Each number is 128 + 32 x the weight over the matrix's rms, rounded and kept within 0 to 255. Layers, rows and columns count from 0. Numbers have three digits each.

# k: layer 8 attention key, 384x256, rms 0.0678, rows 268-280, columns 0-255
# q: layer 8 attention query, 384x256, rms 0.0708, rows 269-280, columns 0-255
k268:190074166178102124194158158093155080173114105123111117072099098226121148094155101121100124100120144155174147212189166134089115108103187088124173184183130117126095128134074114139140111146066106099170142103058111110109163135133146103148124196132175156158125111132147113187142103144114100198082061125119168095155196162118084199127089166070138127091132099122060125071121184118200097059183143099159134111132139130104135197116144102106148142129093117132157060090126178154197108160153139107089177121171203133121082144090157125102095141117013060177125144120124195204156102010114098126144131117113074114096126039144142047186048104102157141242120149154058127070191120072089149156129141184236164163128112129126119161163161067141106017085093187133146086165154122142114128124094153
q269:138169139201132094198088153141140079095154140078232141078165064083142135121140121153100181146106116175136102085124103158238153188153080116066166027084086132101204097207121159082113170150025118140184143164090168126079152100131158169163096073164122088170089211115112088129161128152092133075108110150115090120128107177165165074112171177167114168194206160154078178124098085161119103116133129097090129153173142112131154113086069153064202166083201091149151195172095127122040145096081000169098162214073118109103083122076117122191150132113158099106145060194083136118129156176148113162076061079080083139149120187170130179134234138097127033086092156119140094087112085088181114128163153067070147067120175118122042084103136102120065131085158141143125125175158179053183182138136157
k269:162168106122100118135144155085139083176150100132100150155137101138102166110112091183099130149114147107119121199157162150128176144128159094140164158169152106126118135121122125149129182120069148124136143159065075097188097127088154119130157138139135129150137144159096048185154111137133089186105135124106101149149157123141130109139139158127136122073170142101074117052112112145113168102172142120095167110075164109089112093117170142141141160130172114139168106116116124146173071146115086126090152171165157098122107130104151143124110138120058121115136102126130145169165171132114136141099115124121100139154143091124157073140093150166116163139098183151097098097139135084107137099125143132134173143104141199150102097161098090107112173108115133178129161158128108127106087112117141
q270:091140075098148161131205151131184116171162118190144150126108101171105119104153134133151150127126151124086157159100131104091108085091178145105099172125134170112069136092112081100154084134184089096101152114116094149111112155150131165125120148107128109189183039095123146096099138152139117148135070177162080121092092057126079133168112138086150137086074157116179103148105140147133125117138166131130081133147048142132123147148130080182107100129094111123139120049158140137172076147196171080154118165174109144138099139163153181112111152138099086125144144061174195162074064143149120128134157140142151144125155145085064120129060112131096170200111111110121137189160114163133142211109161120123111137104096138125125080128083112118094110144111096144183097153150107099081163184102139
k270:080130100122115141084101114175117147127151115140131171133175172101153130129098189136131131133088096083100097075099072118170071151083062139113129100082050148138156117108147090112142103142113127122105114154182139130108119149152109196121071120146144095121122113096144155055123125135113147064175099083085127168116111115141102115116140116129136086134129120150149126166132089156135146141097135133097136147105110134128139114138124144106058154126083117126091169149111160141074146117121115154182086204146114147145154132106073133132177116156184178122128130128121125086123120164108140123138103169129150176175147158100089155117184175107112098064164104133139144138136132152158133145063144099112144096146096135160116138133074169113121148144148130111130118148132110137155094140097128
q271:138100170077154091103120129097101159067100123148124134160128147168158116126128096129119128141140125168139134142102121088101195103166120132122117091140126111128162129118139165155173095139153150137124126107182167165090072116118091094150142135117187137063130184104131134128184169128128127181174102181136166132087135141106144154134137119175173122140117086143129152151126159156178174149128141136130149142130130073172110200110089103152055159127086111106099081117154097163113165126128209132127134141143107156147143145112091090124156109081156154133107133132139130070161143099081172108124118159103158095119081078126143124182109133155163137126127104147137112110183134169107100091110128116125100174180121143131121115173096123104145100139104088132093112141069107142144082102165096
k271:143082130118153117171120160118159161101085126115152071064083110169137160112159122117129125101143128122128171095110123173065212055116150124135145101141152099168104139129139111124109147125160133146104097125145142102014118111144171072140151164133137150087139145128129180167093107137164111180152128127143157084154147128093139171105117168096189160105038121148136109138141217120164133106109110133167074099167088140202123138126103143130161095138128106140159160101118137099116105142131124075110187100105078115147048135113199087105026182141083100147085169150105139207139099098168087112151173114157172088111111115140111122183112126129143123180107144141131192185121116095094141165175126142210115120098097060051140192136140139115126088048064118066173105085106106100061119111105143
q272:128146170073113185120180125115095143145154121140149172164112205126142076116151138140160116144129146114102188105121176093116133126139144135118125176159190106104122151119112128100081103132152134096103124111127083171105119152157163133099171110125168134103135101125102165086093160123156107135149117125142119174088147092176095141140055121123165107163077085204159113133102155148116164075085149122149142150082120111153154151189134107134037136167092061097121089040146170140130112140126211073138133125124142168146147143124072112075130156115163137126132110100144111050143095088099127184164156088143163162100108078103086105135131129150116186141147117187127194169168163147078126135070098149122103174131079121115128112124120120147165100154159132140166117102100099152091121084106124
k272:129104113135174137106136078186098123141171146111118104092129107109149123146126151129132122129134162118106155102120155117129141110118108148123126118157114159173095148128156092108128101137153093129119136153147113125085128124188084158116110137096149156118093141132135135101097134130150150074144134113087137143162142106080114120129115093161110154145133127158122133176107146164161121136121114126117104165129042143137095126136120139096116091072143160147125198091111112153104163150151128108136173135125141122163102129125117109120137114181168120139116129120107166134144114116095114114140094126141135120144124099134065147146156136106140107113157166126134161142123130159102161139109101116165129134138078124108113130161123133125122108111122123088119088162118185128099171133096124
q273:163119142117147106126050137076054173066093147128132101134143161138186100164125120134121118128121119135197152121138133136136213098161084111166161081136093120130191124157146140142127145163092172146140113092149133119086091116151103070170160130169139130102103180119132117095159119083123130134149150149096195175137143196122187136082168122163119071146136096156106156125131152087133154155107129140134192145138155092121119125138126143144079136108166118145084088180131127139073178134089072165077153120089131126161142144097111094197165118098156175130104106182081072082137158117120190081114055126107145124096130161168159135141136158166155085090162165169122160084087152174119089093163071128126097093126073115130129176142142148104178148113115139112130111109096156118160116062161128
k273:159097158157111141172144128082146080175091134118090086091082092166102144088158044117125117102146150143104122205176160120077232109192212141144189124191174103149103146151080099142105169097135096123127117133087094133087147115110144000157173147152092172092170148183150121181105153108155108195048151167157127052140139106113174215124092152134156175111104134126110147119123214095124070138152106112165151103158159095176164125122168142143171111126106095142197106083099102140185112132175144103098149077138145085155120125143228121114068120137072076171111148141140170199164099062126095109161148109137111082114129059141143111128038098169134141210110168140094157146147138084050162059152107133197132197117141114077136177126189071089175073079108143120138161083125166094069159128117117
q274:153132135168091062115113183083102131075060156133114117116130130134153095179128168113100168081113095167217134089146126124130180069133107080126122118104122085167125137143148138175100212140112116142127074118096155141103156146150154078166163168165104138071192173127148068174105123098125131147139175156135166140142101177105236126102176096178153132110138139111110194117136129125129097224120085169193152097163146075102101128070134136180130147127169109132090112184073098186111145118129109152098115146148109090129135116097199056139130066122182144203129120210112102130148138146127183065036122207149122065116122077155157172096066121162159092099050173119143112096149115114118105037183066116148109085177162100043155177138174112099162147070112141129086157076099175145204130082158125
k274:181170149178139098173182164057166112133060183129093138148113110126118141122187066109107124121145154191160112141192136151111223148140199106180126139128201103140121103149065139127117144111139123102178121131085123109137159133128136010133189147127067161126198165205134110196185105146148131239069158158153108098157129134112136137153160118156097164143107134081139146052155169122122100110177177089171165063175142132126112173114151108107159153117127101140135098107103078147163086119182138130085134129097149092137146088138200114167076121084104077135152119165130112190115085094100080092124177107087090064030124102127174101123107088178123162147007183108103095104124127085114098077189137138165126180121153099118141137076219115143138123110137167128120141105138120120113177139160113
q275:142137150143094041099113136123114138148053129156153099131181152115095135145162149094104164138138095122154154168142113149159148110107083145109107169103168097170146054187150131130135174067113125120148143112150149107153197082113149140135126119159108177142114137104139121220102132156194098121159154107127147141108152133093155170124205122166045180083115075060087139113186074101103107188128118119151138131164148112098094114069157194137152133112152108192109186250086106096160173086111084147107115112076133087063112116107124109160126073138087087088143100105151135177102124163111149104099078146153075017123130101144151122098091137143139112063088180066154090121087084089132153077178131145122125080205197143090203069083162151120148177069127104170110148144126143164172127135112160
k275:135143149143114144157119139104158148091123139128123127142133198134141072137110062150145166147075066150156114138186123144129100134149100144165081151142123079126175072153115123152085130158088114143158122098107173123214169116145176053145104083123116119121149073121077117174146125114094165162045102143119132152124084168189149072171104148110108098117108175091149136104161086109096130151122160148163135101170179111098131115088177136120118157171156107168158115200147138145162145049117137113095087098137141108098159078121126117160135100075126125083153148152116115130100122129103124153101153153112122151141126163155172155160115129155112116112091123088118067122143151086140114055168138096086118143102148137159149118109191151166157155162153145196067172110140083107158121124164102
q276:145093182074161138088112132112114132114107147163140144166093134127178142119185140132098121089113158124035077117126142108116093113101154136115104197162168139093120118111097128096214119127205079111135148106189143226140114111042118124131168110095155126073131080092071224104185083108117160130178194094148102083112178141133164129127143119103207139213032037112155075190075149191099169080089176097078085244102100162153154148199144090136097093115067097134092112035133196091094135180087171082202095090133144146146153158172066163061147150085097163077090113138083140014157154136096159071167131134132131163116122163163107123233172084090126138132165114213100186181145169207150153105142073162106108183150105091157214081179053120120137087153105142077175095155154144122105102121137154
k276:143076115120170151158157112159151133153170081068187093086116045154142147162089164052112143082197168098114176117127127168117140077110107150099151100090103176135111153061145056070107152077138085162139135155168157107072138179100119127125132144138168147110120116119172167111131111148124144046138111116154168138162109103098135115113097169106132171179069130102165151170146150146157092154117077101142073154129080135200121074148138163140182087036143147135158185160111167106098173133125165152155171101124137141184079131138095092121084145165099126118079168103095164136115112085106165104170122139216158142157153120131102122149104145064117113110172118162123199179124116150118178166099143121188125128135063132127148142136076164116093142090095077073127067071136163197101154167105161
q277:180064183107123110111078150081096105119104120150175111130178128198201118105120120054130191089126174147106117107143141128094189133163118092151143152181110139106121104080121143112195141116155119132097122113132121181094132117128083094123114071125036180109118140170051149138146079117217170121122124121091121121091140140137110149116119139146148069176113090136151117149097136109168170130091156183170107209073162118092173150157100095098096116181140055099147079109134164096048102128099130111098073125117139136135093115152124142082172148119130176136114162143099086101177210127125178137095088119085079141093097165156182150144133125108136118159145091136076137131148140178114110076146119141134112187156118135181179190121122107125121134119151130135120143106092066135110119094140132
k277:109078163082099132133154156163101153101178094156097167165104032156161121157173212126086044100152170209100135172075162159114105115093181189113165152165209105158093109173124102122104195059166131174045142075070107131144108150042071048143174156127130176129116162095120182134140126080198111097095089091143132138143110174119130093119081129100128089199135123076070151140101117131100118143148099110139121178097120071153146181111103104126225112047111143094155106212139136129143114196175103104135115082123164121121099104157209160136063154125160163115116144116114158173200127069080084089149121126156110077116162072189106173149062067239186110149116119176179159159160123088158163103180056155081150148127111166089178124159168100156140130106091125139116137165131206154100174139134078
q278:208121198178113107126123111115051254184086101116176129155157143027158183097138029108094128131146122199126079184163164146128160149167131139090130142097122118118088101190102128048189106064159068153170177135131155160144168096083129147115132110117109099095148056177126184124213118085140097125104157108170138108104179128090205077163122123153055159189132069091151136142170144106153125148158109070145131102141138073158031147185048117115169131108078186178090101130083129084151156109035166154118066096109141079125132131139056069152124125112053067099128170081145144152161065134070107115119088087099118066132085113179164088165123108107155094124105193122172125156038090136137108144154153136187120137143143122119108149134171168132172141074105130140110143162144170117098211163056179
k278:128114059065149159153132165170168161079187132076109173133124208099164142139121103128160096182112068101111125134122169168074101133137107163141075205120124147139161103088233117100055138125170139102105120067115103050142128109101111191127152081155151125123164093087107114093146169089171126096111142074179138111109154197135119107164108188099161129126095100148161154242138106044122103128089105158196114133143150079143161081115101142157130127172089090125083149179124128052133157133090148132097161097102075157149154178126119094134222161137147097120173069038164099120134126066109109159155113113220087119122182170113164080152111163128121144138159044130181169154090131174203106135100149155106147090148046153104089062123119163127174177144185159138119128152171137118109093148136134
q279:061112064126149157141221131123145066090193129183095176051159100144148085143083120148195170147161085127094157098082102063109129112156199148134143084134123152082128170108158081171145090182155100066054132149113129183098107154138154141173162115143124142137084106103047138061102148149123205162119122148137039147111100105135058167136064090089196088157102182148199094138088129178115148112154097142143176162058079220141142160125159131142113094129063079050139127027189146056131109122176208049103175150174112191129099133147134216064042095141153177116138150112144135062103121108127112153147151135144213170166138122100110161060178126123066177163177089078126132169204124141150165129074166154122059073149068168129127192142110075137088062147157126125134110088152076094089112134097146
k279:089170085111122130101139105164107125137174105178119178085151104093092149171056164124135106146141166159131124124123114117136123143126118078125194147106103175142160174088078081131162119124094121130135132173089122143122108188127106255099133147130142095145103156094178135075129139122124132116199096127107105152059129096130104120110143093105113073200164111173096116094128077170159142076129096108042114143113042122147097116162156117107146106130128152071129125096132114162082113148141088173183169163122160147068074112100064148126110144148134163122135106092124135128162145140113168128158135146144127138160116139091084116152129122134147123088137129155091148107147117123126167154077135131103187110133088129152113171158079097105078105126117137133142093171116161129138105139098159
q280:105121155164183065159120142097090032134164076142166099130186166222147154137164055202136175165149095133117186174137085125118125072128212152116226117130115112126141127141129130064083099119107154117120162121113128105119078159069128117114094107148066158213107152162107087167117096149199148107148125181114145112111070118071074132107099113141127109044116048125094179172106110115113039167163079114133126116134040167109156120068158179179131165144168069121152120134172129108130158122137071144078157178109177119103079121129116154165116087179200120106152146155134086064158145181119174103110160151092108099041204164181122146145116112129056132144152112136135080135201032128110149090136116076094090042098107124138122099082118149178135051129134131180049140120142137106190168139136156
k280:100116181078126145127122178085102168168168130164111127120153172116100176107142087153143146126157103142155122074099053000118141145167104092109179160028144110102127104171109144153190133157126118174117127219079184138105192150131124161199077164099166093098143172154202177072175116131141094172134107178176118154111084136165112163159122094113119093055151195139165106093165121146151077166180041131060170087157130152123061120116091112097121151231177153114168122112108097165132100123148084109079102156124140109088089111125107174113128128192129150160142194128057080129114115132170149164113099115125075117102093097175142176132178137156099117091196081108049167165177128062125105109151088083076122148112155147092114144118108085059101111108168133121116084107143082107140107102125107